{
  "num_hidden_layers": 13,
  "vocab_size": 1024,
  "norm_place": "pre",
  "norm_eps": 1e-06,
  "extras": ["gated attention", "capped logits"],
  "init": "uniform",
  "init_std_o": 0.0,
  "init_std_up": 0.0546,
  "optimizer": "muon_variant",
  "schedule": "wsd",
  "decay_fraction": 0.658,
  "max_steps": 4096
}
Each number is 500 + 50 x the weight over its row's rms, rounded and kept within 0 to 999. Layers, rows and columns count from 0. Numbers have three digits each. The size before them is the row's rms in percent of the matrix's.

# layer 5 MLP gate, 448x160, rms 0.114, rows 411-440, columns 0-159
099:527471499522469429486476514487548519545580446492409531515438515483602453428534553489516435538573470521502561579456503473448517520498529509529470454477430380479502462514582426512476442453462470557468574510573514588464568502507535443455462490497527549495502590473547461572546443476500459546476484480527555508526562479408420483555520550604478541456409500445518505475482458463569424540555628484607489533581573439428495499565465510560645427490491458517471498394459474461476474607508555
094:495419511542448411530494535529466452526461506515509442525461420534489403446550468557469492486546482403479469524480499550444442551493515457477587452558525583508518627470504593490563497487469534459412560525495524497478343577496516576511480393494459354502543455585448396576486585443447455542490534579427575505449434546534462464450553483532411498462489570490459396482451450484473546525516525494435571566516543444507451528562504450510491528478572497533518518477542494473458574506510499
104:447536426479513438512535520500424561476449505563497534489442490453524494569525551531437444389534481468426546352461571498502506474501435477476506502469483512444563537381428570498515504447514444509520583465657496496509435612474505527457505397450519451528513333550470562548510542539590460458478515527588441516508439540521512501462471496493557461570539473488534487524446579530564541541546530534527490458490497542426485521490528575515537552593478517474528501525486572431445486493473360
100:475556488489515513531474586530514503503460507405427469522509494550616500527502530456470535504481536420411478564559507522508501557425447486468458439539466530507482562437408444508443547555535521544553480541437514525448485542464469472548547500451410498481389457547479406443616390411555448513518553460425555426439525443535559460473457504489485475506544495538476473485473527560494554493397481401548501460433406534513545597532523542440422496391502549505510547490625414558539460533435540
100:488570473524520442490446473498524562526488518568437509595434631584579562558468554419593442519456482432447513435495417474448495526543457429554455453492398567497440489431591428440415499506483513471560454507531432554415485375471485519482494390598498491483556618518535489590533472413515487459545428532486390515449518542504512563473572426543468468495564524482533516425503504457518492445490493536436464459524477473461463477433474511469554470479518462477491489620505519498491501462524446
100:507540532524566502565524561509465517486486423434467409542570460555509573519593425527415508526490458480533436522539432525394383470490512480521381443515459544502416482522493509602576567439510478552466622506603494515528543508527495504532515553531475517444431522463477481432443561551502582519463522484554549440494436590534472511445497398507532388498608490464478575554509443482440488513552534566486552427545467470469474571507463521524473414463497427527442390474537515556516536522541558
093:477549511435491493494456454511524605525479550430496553527459428511547566571492534493574469427491448512495372548520517557509553461548459557532442618486424537442424492476445568629495494480481562489582570532570509510502574553510502525574542456538564451525561418519568501620503399498502453458493549492565575564500480459502525495580544467446474524484534521498489511551485483610555499537578581584417453524443487567505494476535533436524567564495525422565458476513479560574421497480537438
101:477561468496490505468505476436510490516502476630469509516507525486486548477460459456459566515453593507455474435557485506489510435510468457468481523520473540494542488446516537501519410555577453516564543518495466458596435523487584480538509436531546508552580498470533502610531559586526482546453568593547503474609473487507506473454511525515551494464457435470542503618540637584610551488553565449547465538464435452489486509460469581477539507607556453585473429562401535508411439535495353
102:498511451577506466476392525582484532566496431456570566533626486464486502494522499455418462568397546504501440609443513518455566534491500435537424467539481576562521451449525417515462487512513489501421546549543489499424511583448504492442516523482484540451480517451487528545532434570520434487473470529473457497537501483450465654520574526537431505538425497493432506488534471473528475395564511455591498548561439520500490542545591572538512497448573420455474499497602441539480510639578543
101:478558366519491533526454456461522507478460518454475533486459395439568515518440453550558518559495567492461499521461504503462490523442502447533500504588547513554566586474462537515437571484545458539479603535642515514526455585401466498556435453551572592417534457507505553417435592548479540478441481497518447536532465460503500536472514532505528493493462497460514418423480542485540554485568499481422558496489572496445502550575571541460513533469576589487412474444432590527500549368547415
100:549437397538524516509507431482551521542452554517574543473638510511508579508475537484587451502451565499438570502518540491532560503516413561466530525470541513451462561517546528510423535357544572615453555529496484492486558460530617465489524475523609531420485465449413485538653436511486425489486575499560575534550418474390535542505435436534513529476538484444519460511560541486531504409463471507489504504566475605492479538567513486468501414490507489505506509457470495576491550524544565
096:507488522521574374518543506490463545487561457633594503503527486463461511424557509434492485492513494446509559549523496486448468533506452488523521514471432496491407481501519492459549562448523531580563514545552562695552385551540509556480484389411559442471421446461501509510487488586500503491545573552511501548443560532529535473492594513498523481544506534512537453529540497471374524559454466422494482456500488525470526498412516428546511442477545452574463549520492531488547621638514470
105:573444458389517522426454522405515462499466476479517396491474534487424586394412565490492467528477548410497485558575529507489515517436433427480579455580533621489516545540517459493500496522489525543483520474478541567524502416521481505445499465589532469477460507549463568440472456528456575531537477382536596476439508511507528441512481463526543509551483499526470514459506541481578438479482509527465493404530430435547408515459487621506535511507469408652446459558531400453547466526428497
106:574473559515483573451507479545486478476532483554524405478532540502499564498450500528510487558476558497562551490628560534471522452521475628568585541500535542576435502538500518543436641534343481606541507517553490555444480473518512522465482496484561509549496567464468534541424497509517506523461560475630488460453454472475537470448537455515420508605452479456508537488487497554487504558459431489536569539504400515533445506435375575442545445460427471542521553572505497582441584461470491
093:572484461531565602474474424625474494554459514499509489501557509471590521432501566480471424474456592495619440502490520477483613484446494564615470478347510506504502516524574475552442539463404561444488525511519508499552583559524569490538525551454511465532535465524501417559454531476538593483552550518440579480470552425420539470463487449547454517540473565477511553394404434487619527521515511498503530530497395493476469512543466442549525557517494563504434479557511536516499464558495436
104:515503495425480500492554453526434525504445470437477480547464524477597544586468571401504441516584508413515413505570414501464462417586520515527486547489547517410442499497595494511466484400460520505529537559461521569456465483558490403576593544544492666475565449591583525434499451516527478442483498449529503466487408461446622472471522490445495546522543449549552484596446495523461501578493513475521468578481541531434495512457490480481539485467500439466499490482618589419509550505533487
100:637489590446539557521505400526561474409530515470472495603519545575422521475529467516483449524515534544440559503494448496478473512525484552546474445559516479564426459558568542507559509493532458510575490473542493565432433483480445534540450450465366509610432506460413511492469538488552543602532550487437458467488422453427574571474559589462558494588486527487560466449481504561487528520524434554574526489529435495525430466453571523426467470402445470456534473479508563450514513504383444
101:474418565543389583513478484452471478479509509560483486520504494461510478509430579511439494447463378482541554553476559611478466434582504493483499511517462532415434548518550466406501443419465413544495432575477642540473410458561450464547592447510486434530525476478498526476554522395562524534530473530544531488554482529549527560468523511532468495509456524498408443518454424614467467438586510477587515472510536481515506464466468425419535574551505470499469465522463400442556544523609483
099:561496527407523538523483429483589498442580530460500600496445551557557508592492451417472506470490463514467574484484427436523459500457547453523472546544474516588490363476494493570534513530481458442625461528501459523541487575509590434546529499460608532550412463552419516581422493579516566425494475524482495514515504500548483529496461452547570465468560498510503510489610638540510476534506536499545577511468510540598532486489500372517413523405479514530513489585438524466518460490508575
098:467476458522536473458446477482495589500607524435570489529524507476443583517542557551574478501480482449426574498440361502491494477513544466527483438482472514544493488488503439521450459503463528480433459522445450527513415484471500360462481519435557562423524393553528466473480485520565446490476548503488487497490558516451546448406487501486507556453534567463522471452446509373437441461486488615538514512520533592537590509483458554480375525514467487571460526281455519546471496525506520
096:576436472498579507492540524448589539506536577506486582531510619476525440587517418548498427543513461454475432471565522465524509550533566507402493484436467566445410449501557546470406539501502510468408548482577507577563533483512447541503466478602510442503470538447472540408395525506440466512510495484531554482490509474451385550543516540524559567437554515480509485611514405467464467505557474482448458512550415578476536476500408528485573485541543552533490560408553612572515481495532538
094:479461518492534468423573441509359462586543602547376543556498450445490550524535545499442486497589544602523508462414463446563479473450543498482485514469451549560509482472501520560547491590505479511467509452419576481447551418526515475532482556586549514533380428515544560450473449454499543537466482505570553509593543553381458495542510532528518553493409482467582518526507488437558559548482470487570529456551508514459424474430471445506583525453521474523564445458535397572437475539528470
098:550438539525494505537430494496608359507510496429529464539451397434455567479498499568528461477476518528479512546416508493530442541527526534468510570520472462563508485556420460492420488476433532543441457535522490472443434529475521384467480407590352533529481575520516555483529594533518619551508538555617450515516439541453537521513463432507531445460507525488434518466589614431533543509558505456591515470436542478510537527554534452555511519490500485608474507488579489514494589533464548
097:475529571440536530481503498425489419454559494426577491526568518510581479511558453504409568560615483549417507505571526514537376564498406503434534505455510489460506524555512443562545374414530493517540429468550489397461474481424531527442529503534480416586450501508407517528472454567430542465520503506464608478449514518449447502558537538512493508504426450511501427434465519512433527524461434504485514574467559512528520416576550493480602546492498566481544400447548482406568499506542543
103:466511575535452531563486556609560434422499439520568598470562449544393524464600485486478429513504525471515513499493540480544536558550365585486510420532421398512458476481493564486561558522462466519624586533575418511452468544498406469446474540591484404502471469528532468406479474525529500519550473532515498494560510480534548542543465474476554536481445543476458534486523534461533511478452505522491404436484568606454471466511527463574396564487537473580490516589455474513453539549491575
098:425403420526523517512494532460462464515439448476559593545439477515546513501453464534511478546548585568576488625556463509437466461501490517502440493583475542461549550489526505579540520515515468573484468536503496550442499505472622511492551503525443453522564410483500525476592482498508500476566535516466543563664439477475467544493545561552542424529422463599592475523501529518481493543534512511508412534452465474454576387443483500532590529564525583409546558380517535418514507512537443
097:533548511537534584485529444585436508451435506394523472511561399360471544583452535532567407475461464515528490501603538421495500549418456559527525489526520446563472515443583564492547524433522516436519438551486534474519501474483520541462522530534480521567453523493503632476527470513466528383547432484405442508439458587454458504541579465447451409495477445541577439509478483499632549435500490605478476516540441532548500446554503515506486487530523547521490480415600449503458520522444476
105:493514430395535408569466563542445478506479549419413440475562464474575498555588523461413459550588419556526458497497419491465475524535517517509561421476528523476509502559408522542609471442523536489547508533485481439500423562496463526555441552496565488499470535502513548498505527453486513481524467519361545519594374428544574507542465509492473487516626518494489428383488448462465537523498523477448530509672447445539509523461492502476554475501540540525414507455417530461543563503499515
107:542476472454528482401542418525521499434477538458413447548512550546550468489534467460417391447425556560469449509571496503473480591533491520537504509465488450419556389434463504557505526399481575447496488552522509538570531450506360534393458523605456535427490463418551547478471528439501568514508517461558487517504554547453503512495454525523510411491541513579580497527491443363488588397453494546497578508553509481480510535444570490554520474555502400492526507581438517494446513543477552
098:566650543454436503447478435429437507406489549530459528570441555513537490502473482506501476450496439581495474547436487481556465525541543483499469504560582537484481507487532430484626466405448558519543501566488516506449470448496507565321484445517511420568502554545515552511514532537472533553511440522415500519458554471508461538595566482548391469522482482540458465504463467541522478545514455567465484518550507554541604478392544466543514490594457453532487630516482478517560622535484492
# layer 5 MLP up, 448x160, rms 0.11, rows 411-439, columns 0-159
100:595537483428476415563446489493572527484522507472448528538613433486439504542533618601538559537526467542535542591470433488476523509399519546515575438551570439531478542437452570502484512462497509531517562491550483427477522445450472506523525482505488537551441521473470547505518544555475479495568502451441542447500522489465438596485484485392490421438480482595476525497551517551521401433400475526464528458500471412461518480523477563574434510523464565490403578538615519470596602509410483
097:552487469430544478508487477520520478443398465582494523550496445503479589457551489538500539487479533516472496462521524459434523454553547579525446471479445519479410534496554444495525480550535496402574527446418466520543509473460492573479476555435560511519545449586549527423547484543507585378585559468506506530539464447663616520545570496429437418528421567451560473575515581421489541490513577457588547515453479469542540428560548522517584475519415489457480474461514554534500427472501428
102:484431564500487415481427519535417571484543491435490536433495547562452470481459505574477504500537488476525509510559473538557427553473469441472381487514543459420493492410508419475504554545566432505547510478514450506527473518532522489471519429528434494510420446436565478481524576502473466606514513512547568556466477565514470564560450522470445465483610502429491533533458480522414487518501475538630483563485529539454550556524552556530488493472528458423394423482365403604619578575493510
095:514453491507415457474418516507479438511505514507470507456514493426552454479473463463564548527526482544509532548383507434413510524509519441510525491419395524539460486471521442429552452492521501534467510502535529453473488543482517636517475458535496612419538480543611577550594635495543480427509598551579595460498498519503505491465588490517616566479484504425583457482492436530517441475569471466498471459488526452519584562617527578480587476495429491463555411533422566526464506464491520
100:469452465541511480587528636519554527526457540529546497502431502617474528466536474577445534411448458539428525558558492458499537473626388523522462534451441541577402562449500464518460517542536428532503439456521490494566546488498500521475472553470503619558464408505517489539472572536507556477532500524522511502420541486517478551484485507501511545562558503347465512529476507529431545535538505376439647452525546470488501478491418457561490518551478431469498488470484412557599458504542439
110:599482470495403541510479551368387494541460419483554553429509531507440547445431510581569487449438431493498418527414572527472476559557501482565402505570512475557544482464434497471566545548522484504510552484566416505444545503472507553522478471475525499521448503549581515513533466604485439526525502482510442513499459516546564577413487452592526498430476505422541476461510395538525497522466422472470497533454557454479476540523496481593365455474424428428551518544538445572450465519566447
093:472489493480387530482472605530431524434545532436372417586488559486478454526417543510495506394498478467493512483495449453517399472465551480525480481613563407486541551463469471504509523481550403499534446458558491523440503422556557499558510434441547542462518442511412548467485578516428523553465500547564476542548535523511554550500479381514506490555539496518540517490498513529433493541551619525544451585540609399555489499502452474467450511406452591417470485511472536443534461473429450
096:458495470555469500461481443486440507456434530486548599518565426525444421456482480429529512430527575449554485594540487559490459466562415556464453504492508556429457471541513514527491557461455462576493511514563560518489470430512462491502418516501497504479494461449494576450485429528471539448472528462480569516426492446577422545543442438492617443546506540580437570549539400495533415434462532523486398486508446491613465556520455513514481605476455437510466399426445581512451591498584413
098:511525521431442526462465455450484513476543430440492463510522504442446492493512569526400372532566441504493441500576478426476581525469542494504522520552475498530497511440493574486488536538429506524477489517421565449491500542520553541538549552652546492465474581445633491537473478460476515524438524405472544412514488579439474462480450531619466511505572538445506463508546460589443506482497457413578579488581538507524461497494481423392624373469446555465514465505476515462424525511445478
108:458540511461535543507615462483389533473444513555532573566555429529425540536505588591418447502528543430436457500478530479450455501577390472494412457522529512472499579574528544553533506519544409496549382344471517538460534487486508562566607469537519419537501441442439512499599510521421437458490498596523526496467517528582485582499566521458479569485532470506480561495549499415470475537530438445507481499531524521468448452597505488553467537516470529504555417555528540519501509558547543
103:512404531470479485390496618475635509511479427508512544530400556470398480434430480439556547566518407476464463479511496463537551504487463442488569547554523542423543536541478577442561579530460517543490540406538554468495513556542518452566483552507566493489483526559465490551406464502581545556564478450517532488514523543474500514494575608601513535536496527487486557611371485473544451489583531445542533458545575541488465457415496502438525552509505448474444491560421485501501442533526430
103:505542480509587575519449460532474521549551498517496490487496507515555567622477593362399503563452480550491475503550487391489450541540484506568517435526532434484519429474502534527413561478527526558561546551612492457488495579533635514469489534511528478420451512469558481614429548437523442478483416463489524449426442430453536474466494486572494526440606431507494472507412508464541475450558476538481522555545531447449453504605502503562565492545540482573537403512490500555496462597477512
103:499535502516482525570461545513438577564472509533535523569517436563572418427470578523456466417501558570538505484582469497416514570502422452457523455466505548465601500480588493576478523566495462482482497414430458495522503492551511437553482364412482485463566559517475461485425467500597484546594489549506432569476556470507470545550499489465457503443487504474476442437489517568570482486510473422496484453479552579576563433407540536528503390472567486547411425576436519448469472412519572
097:533527450541587540557535486510444554348458533487435497508583514473408474561365437463603556473474542622511579471551567449521484494508483561486529512513520573438570442510598441496475505509464534571413506614454528522582521551437521399455522506455592534504518588532518492521570497492488468507507473495494530549477429468404493538550549478587543503562472431484519431488486532480518451585476419467541515491474459538487535431433528521547572486483466473523479479460512504415479569442597518
094:563562518500540565608541513523530478575452504486384438471492507598582498510507505468605457523556513482490503452540582502430560521504524470512532547441475574573607494576452423511434553441479506462512535489474511499537499580555437465472501383443491504590497538481426521532449449410520512530522523502525456563533535441504460521564574540497584414555561510390448510528480567446534479555480458498518554554529446437466448538565455578497481518576456535459504584578453395490589469465438443
095:502398491510460537586535445511479450517530491416542534417538517522514569535524544502464435566455522478441455549488457399402494539430484522524515434494535532407512497500508558488539486599427413508504514530446471434418571469483531503532548397509411563594435518538503554556526491538521426516523555543441538511450445384515578487501504540426445416412576509453409531428492501519504434448658471478529608519519608508522523505516565551491538512508494518482524478591515513530428507490513546
103:529487537411588531614540423537471498463437452583524512521461518487445516572531423510452510509471461627502391571430558469634619568501499488496453513489579467498430498519419508548440463516553540440496593493480492604524445480515490546479455548470545538494457569541463430504491514370495480534548459529473495600465457501533523437418572468495495470477453509543561454538542415506536533544498525438452494402568466527489417488607561524448534457542527524492455483455477475573515444480519465
101:504539552478470546453432510374508505500530462405555494459478501498516597449445456512522595462533480540413489483555497496506415577505504534515545523468440480525473416540558393480469474500488476546491543466491457429534533449536518565498457589533460447503513498475489511560554429599457440442543509514456478504390539390580385521622520545538449515563508398498595574555530485488439496582520579581467478583545524538557386546470507567440423505482521488523488453459572490503567492484529509
102:497553455527469493487418512488593535491423570520560541505522492481530491507568549519532537445420510463474518469454490415563431538501500526503473542383501406520547449531439492515555475535509493529488479420443305476466568513484471610499452472522524527468409492530572521595531524355545536415525624454619497449544571511515460554531510490515512453570571542506527542435585555476523497508521499485547528494529577456389480461535528560459482457468469533479497562463471514563563568506519437
104:523424508550454494569574549564595514478529515477456468579409564510459517452511558595563467500524533537452425499632497509539480450524542537492442501474438501566561617503469566562588582554439550593522554505526504480508544459464518368488563409479512420462582537454531494455528438554464486488490596548443512496530535543351397484461532526560573456486516437543439459449472539448493464555530520504496494516548533412495521486562518433522466495470535447500571501511525529492443572554526540
099:539548425408419456478524423515525537503505534498508456490450429537536481445465486492486503442372449582503533448502511401527473461561515535502585447511485615484439524517566528466368607460557478503483518515504562542534549518534446440475460488476438471434477563408425608467425529436435532590543407511449478541474453530483569543518485510481431445536540479532459520471503540517499518543523466496434502522535548486471474505423500481477499485524642590412570496474364401490536474528489449
101:467535443595453483510508493545478483501501577482498406474470450470453540386529503530484389485507389479419514506398434399358485497499557637352495516498580539523448456467439492504505539509529548501467495475444493465497477531496436477401562448434476558511387536508543487478576478519521513466459549508413526462440500515592499427562480587537512472501543569540486522560440591485556480500572513514453518526539538485566453417560533551529518488547534475557521553454535520467453551452513437
097:560452504524478483593485549357550396506547466581525480409567573531511520524439535538567501469463435463574484552474421586604458481477537466473463498452519429540444487491525536484455542480508548445429461505508547553505514528422572411551552446551557487433433406480360492491542571559519514544509468563449550472493563401546475592486494476464474539522417545459588599549518467559502474521426445456523551515508486485518451508404512491523464560459393551494429480472494515513507500478491554
100:569465488509527477345506515496534487442537585499559566544512483436498499586514448501483464563463587546389667519470475510498553459489549475399441568583614447598516432478524489428514507469505504501443582567501566503588517570568535474554522476468503443432554531461491450470492593556577545605508538543507501577521438492488567477493410502527508476539503527465534532536489497458522547576501589500501462442490454532505627518538616494486505486504456517484569500502542514523483453566501512
101:491626512494478499501482514452462436485599619407549493479501539521410516569511524465537472441457533592490576511451519539422511447462549496459611521470569514506476447501531595525543451404519535454454473500519431473485502484510472424540557491487497538424520479452469564609575438460437490479550456497466550492496588539539518568513483514508525508518507455495491575555548418457483466489561556429578454417575475632563387511566553586537471494615530493483512531524477577419521465520543469
094:460503483447584513603513388532439512475471396497473469411498464415522493457551548556494538555415511491455439573506422513481548556458557573590545456526515577521498509456475421479422466429540525547471505540517522602508451488499407492471530540531371470520454464519572557516523518520473494468394445575481518424516503406481582469521551586520476451502494446438499496387472451500462458397532489609502561612474490545470506433525520484413509467484529420553483551525532506519536449571496504
099:477485559519573541518517444525606513486611491518542543529460526471519473490444579427508504460480608487470474530569498429490498514435523526516627375549432517439506466563488521546489596470447582586612531530467446469547450554611541523543489436479424518524448481480514540520544489544568510521398442428435537539479516556484548491525521547512509494415518531549418534515479550513490616502520480483517616470441462451527488523458553382415547550448555470556402449434506507519488526536463496
099:570389461512557436556453504556511434548521533484482510550548403556536371461483485556533460580545473508518623551443520500562442474553481553612562499462500362510511574540522479519505542425476464522476501537445494558525447431529471494469506527481493582500577451466470404581510569432528542466524479502415523538479452503496544589452539505426482544467404555540579461562452466485468518531509486496515577492514462594643481417445493472530431428572553480532478543558512540488501522450513497
100:530405564458480470571480504407498549575466456578459487432500517482455559520551556556443371520520508534488600472477506413492455523538506511553366527536412457490502462531498553521458483433493578398400497432537601574521454439580437438488496467455477486533449534502514510431521515534522462514426524500560493477377555477493427419515445465524511504601552443508561464438496436567541416480442479522530534488499435501536461446439482485558558366462428507502451510467549508557486468492486547
# layer 5 MLP down (transposed), 448x160, rms 0.189, rows 411-439, columns 0-159
096:477487590586471398473542540360489449498470457584557515402461563447530491510494424445556522500517523409459516566532475503415495484498616511563565498429454442466442468586613561466481513463534459504510540466519574488483590420516494432566366438514480503504524567523473576505496447514457514509554534419527564501375499475483518432482516494467388434498472536485532558534532476442522452503470501456508522477579563467474490520426454468566539567502479446485512551436490526599528467462552448
100:456560509493635530462536478523532530462494543437515591469538548479464450494418566431609530565509549526440501497535506543382448511534506578455465476518553451588542545464540524507428495526504429522460511486493481471446546444539466539509489454519550633503583500464534545482489442479534523482501481412581449489480567556554519505610420517393572455539558552519447470580542485529453459447513485495565505433446441504503492525529441612510533541456393496434490443401480435530579589530564481
103:530508592489482480467558453440551443426489499580550523549506596522606531535478485518425534571473496467451522429460597400434439430538395477453470485490557455479566501535425553420574512549472530568546464534503436470491455467434389497437491490418592483540627495536440584450543488500476500508456502525506519433542497467467632478516513556585471505535496575474514504503411631482497510501503527527499504375467501559579472481442506481535465495477527488462550535463563516448427525494445455
093:515514535474475473500493383439511517513446459479467542475477543472455385552550502483516477540526453526421393471657453527609508477483464505417425523460485383510452520477464447605557541506516410513511501513450622519504558480474468607598583547424552472454382503464492552540473452432539514575581469449544525441470407483461467490493463526525502430466503524470543587499536554519471478460401532518545555477494508496456589475444575538560406478523529472472473518433515539462478525494521502
102:518485536496489494456438578581503537402522512465494468570438606395459515481439500420530500496613476506470516546499511607411522438575493590543529518479457447547527513548424467504511547526354436528535516471450485459523506548491508491564561495553515471581476447444486410523545507446550474565494604556510478449541517415573631516530525523440502474420486547515445560430515523511506560523487529607552507523566462554502503490484483586561516486578440567508487513490547391415455496546536449
111:444447497480433545587495499559396506515372473541448532404537470507500519441417505485583567574563499486384493458521457454462482488495430538506452537503494495524534468478549451474484528443500482482401533462449542459529527502524567546474540592527512585587462617530512584569606513521555481578448483530554540473398426598545501526509569518487498488463524477467448509484543501447503553499443454526475464473469463472543449408611498452530434489384459556445558545525463482488612541438520538
096:451572495495496541473475491522487500492547490437531571540455504577516532562493551505396475445532437426508344438540461517503518435479398508463487548562487562448446522480491567615520554543397427455530529588526493464476573543511459465476460600559601442575521531469398505442499510534482503417537502488468602487493494514545500451496564512485554374503560437402497553383496472514502501521536500539477370451462522541582528527528515400503521487491522476519463516481538558473443473469541589
096:573558531517493434450448555436515592523557508463520520517493590543499476374469462511456488467554549472516431543408366524415520443538490446510486539480497556523450461507465537498489522438470572504422379546507541506432446478561586409511510534509527487489467452562488575546414431599460507467471552517508512637494502538465382556602565472517412511552443538501554478484496498589502468506416559513555465383586495555453471476486536522446546484518518474528505479545540545477555458505488558
096:448511506462465510433426542555497426468528441471509496539455510496505519537582454433569575458503412523432502539454424544534517528493532441478488511447457590606572484504469557594538523482526547489569602522540399523581505534516500476431477524525440552538387439483454490471482584527460529471445465421394509556426492445595523520482478470514503520466525477444509491453486542596582544515464467471524394476481471502457521557620508515592494480473464462570574489430652439476452559510449530
105:556523496509502488628533466526388525500498511351475532573500465504488593526498569533474523519422470546460510547504463506450465544493519512421474577470571481484505487392472454458485492463483476514434474562466453508549428501450478506487360478493551583449533466498538479525526466505487572506470456523415527426489461467478523565503524586462557439385449443409490471547425510450525520466465492496504407464382481442368467571399491536489428516465528543482550547466533623466537481554463434
100:484559445540526406441474447437458446413480594491496443518465519473492528450485517423553464437493512557413458571447641521510457497543490524514527491437454568472542435468477537551532458483487431503519526513542417524383478420529518545530569593493460418493503518481504557466450481373468532431522511446485437478395485499461471490424487537530523462515392469537529482430501424567390578497520584559547493454546492468496425532479408421444479472490503492521474580520516436434516389494570512
103:536467456539456500427453492432477541545550493531472535536485544520556442528572527491534413590426497601523480503489482452465519468566511462388529503368505469481502451460492527587508491611498559500461380501467477501531398519483502473506470379506473546441519540511487489507559536489594483474445563347488485393467533520521399569445401514535515474516474518563507492486530579556502500514540532539456539462488418476426547534404487539571506463506550558649579519523456535470567505476508504
101:552518502539541509482504583498575383447440544515491499471526552497487544546474496526575495536433455553536490378514495548525496549386481482452447448440476560468473477516510499469565483412443491461566519424448522501487412495483535477415410420489452436491521490564593538499468583488539468464545473535533502515488483462497392417536495512549498493530480466520479475436453583430473486445498478344430463498540471420577502452516440535540536560478556440588533416520411479467415385433474588
099:492478510527373504529561505489487518451540457571506441511434568452527530510473483480481527537501492491522531499583551482535519498480484587485576545443399632513557431346453434450501465540412477535465531417439440544545579505512559491557562487439476494519508481487512493498436423562496478497419536448519435564483503526469415479506470581579616459604469458472469486482443448499559532529498486435504438416406589420494491492414523484444522435450491370447498511482492568524487441557493478
096:446554523524470444503477455502583517520518502471600462556483583476455545464494502478443531491549433496514459565497458547500546530539580496419583496557455543577460507547409484512429459524531382578480520565439466481614485414496497537568482539494436455453482537563438518446451519457577477511525502515533470588518406476475481510527425479468473516556544494598428516546493450459458416555456452478551452394528553427576615461394525442484462455443512470461504447444547463586406488583461462
099:497574580462403638537511517494522496432488484554462538516426434499529502508479516434499447394483544492492487510463551473577496450519492414567496513557501570530554608360490505425538444548476526513463548569511478519529483522532520482430492515457518420455452416523465448455608492560421481486553508443488397520500594540456521493580590455567499531493525443517555500567460569470441623546512574502420464421520495487449548442547570523471528495408489541443492493454518377474516478489509514
102:402546487482592507521548540542551519418499497538379514534487498495547499524517488418385436526506577437519525490514574503498537535561536511451549527518542520536488525442408528420581455506579435549465496499519433474467638482531495447553526504541539524447491489577546584556527463524474424527488488498485599532477525585593480548464523435431370553535522512518497482497488336455552484495524540489494532406376513490466530431529485487582487486517451504502475530588509447530413458547499417
103:396494431447647509560436538425445502513520489495449522568481495477507446578541555420491447383461560468505480496513484453584539522479486551487509447432572614527517479532509521504507391523409497556444530454415450497467511476557484543458419542455510513512511493467500455566448539463482543558447440520560402465441522479492452479495555429519388502512498564449498504454536517528521527554533451530475447544511477472555486385377544497509493533515414455355479457493531495504520369517525565
099:486474536527419403377494508471599528463509481439608545477465545598469496531468512538437476570555500511421489524479558569418474509561525506522452457453484478452464517453479479542491607453432426511490398456482492523402412606515439469485540553446461496393547405573573429456437456512431579581459540530531507493554554514506539432483499524474468390520461471437459446470539518495520554509525513549493465556518524513517511492546530511531465540636498470512411575457520550429477475551426495
098:449450494444486456498470402482528434518376464420475520514458381510512478543556467446565491535490519475529554459508511614431566470524547569505468424475444448541485446525480418558484464462423495424430453493481454565415443497525503477509493443535512483444468499514483501485458490543446505520591559447469450609534563488583514462476430439478539508405396537509494615487478588574530436531546507495567496543443471534571527498524375518532538482532573383505550460554470474473414555459491565
099:504456541457583477457569461519606431540473479435443449481574482545513459518457580534487509461616436561532539451451550504534470391386537502541515518486461518521524499539556525507514558480483612502506541521528500498518510522473522473490526444485465445515530541412459525522490486491494407479488524557592590434396520590550409588541591416498555491487547531474573453534473523462486447508459481492540496464564450498564428452502474539572511560525448519589325465541484509414455537454591542
102:509475544485509510551434532410521433553456540606470473511445488600510600522474482490396521484432467496473557431486447560487480449537609577497466560539510510593442507519468545537431479496511534554481566469497485495537463511495570464504510525541521433538484393550388507531553558493517492537499500475514493540547518524516519514495484469489574467480430485487434505518427460621375551530518478497473599431529538569416460494470528543529458445391361486542549517562523452591424407600544533
097:453531657504471481393570517520493515522480554530455416571508475515413496470496461415540555585490491434577521505503457539496555432559456484434546478540488515591480468511470549489520607458560588505526455508484518531520543501583500439466458462436529495494428501484543522586429471510486482474511499427596583554524465522581503503517520493577438486449492515428564516585554494464452479556507580506523488610519530464610548439468527497419440512449471525517393482433408542479564485436513378
098:457546495565529564544529587514541524464572509461548512482478532511523493510526446525525555544507462548346509481491505505558459480446572472446569657418498450443584526581428433456552591482562460438516445460512442494521534436536499543454427485500398587513609493560511519468515542465557566596526533490531516534520435477468509461527514473518562514570587541505545550477462462479517530472507503447482398461461594437461560465521445429511530493400582519453521593449549549449556527463577499
104:507481518485519515503485545513457553514488574540544564594547459464589530527403472511463552466559465420473461439527457450463483432508488588482598508504465586515542469487500538472523550486491510542490443408520522516526492550522464390460489483598499482468463547486585429472469495518551559474513539531546561427519451438490573606479473513438470436432557497515512517591438506492534414518528633423451565577538587424509574417481537473436396523482524473450562523395505398502432485538500601
096:510465493432455551515467551486539542486568505480509437480570542538427517502525515423538484478476541489507488493452455442441474559484518511482391577425522468450501441635446388429421527514471481558580533433493400538448563490480532515542499531449596503490440470419573469535484442518501560510535587461519430417523515469592550447370560489433533554462500502470379567488498482519476484533563587443506574486557552396427457532475537602585513518526477510497414552505512485519501492545558459
095:508424467458459495465465525475559479428469484483540550498518493543435501548450503480457526497556514481567474474468455566519427466507451411454354515470488592449474559341401458476442425607458601498454465531494491479457470471442567573523511539511587404511452593539541402511510567490514566593557557538446451532518510473546488487560550574537562519532451488441437420516494456456533386558439550486515478520495532592554486421494539508470478543422533412454526491513480521535475481465541473
097:429510504467447577403490454540461426560530547531502478499485437462448526457452503491558511544436533504455512580484527507458491492490545475630573471535565523604567506485449571534460502548569488506563510443516497519528509524519592407480616559519544469483490564383456429529455553510549539567496514489434665514494424486559488488392474508505498474501540552485528428473556567563445552492468444476488549610636509452494460473443465483532599476466530542492500566517458493504550521445401470
098:466413562591445475531439438546488509540465560563525482476469530440375440488554589486578506512519516555486432475480562549500444498527558506495584490550481538447494543536483500440552576515454520422516469540428528519500474522467519455478519544540568489475430486464453420449476453481453486563495493497356455414512487451602561527561575524509439433557524517490554459583590517391543478485519488468406514473526541539561554516517475474482565485538528445477629416480516375479522578455454411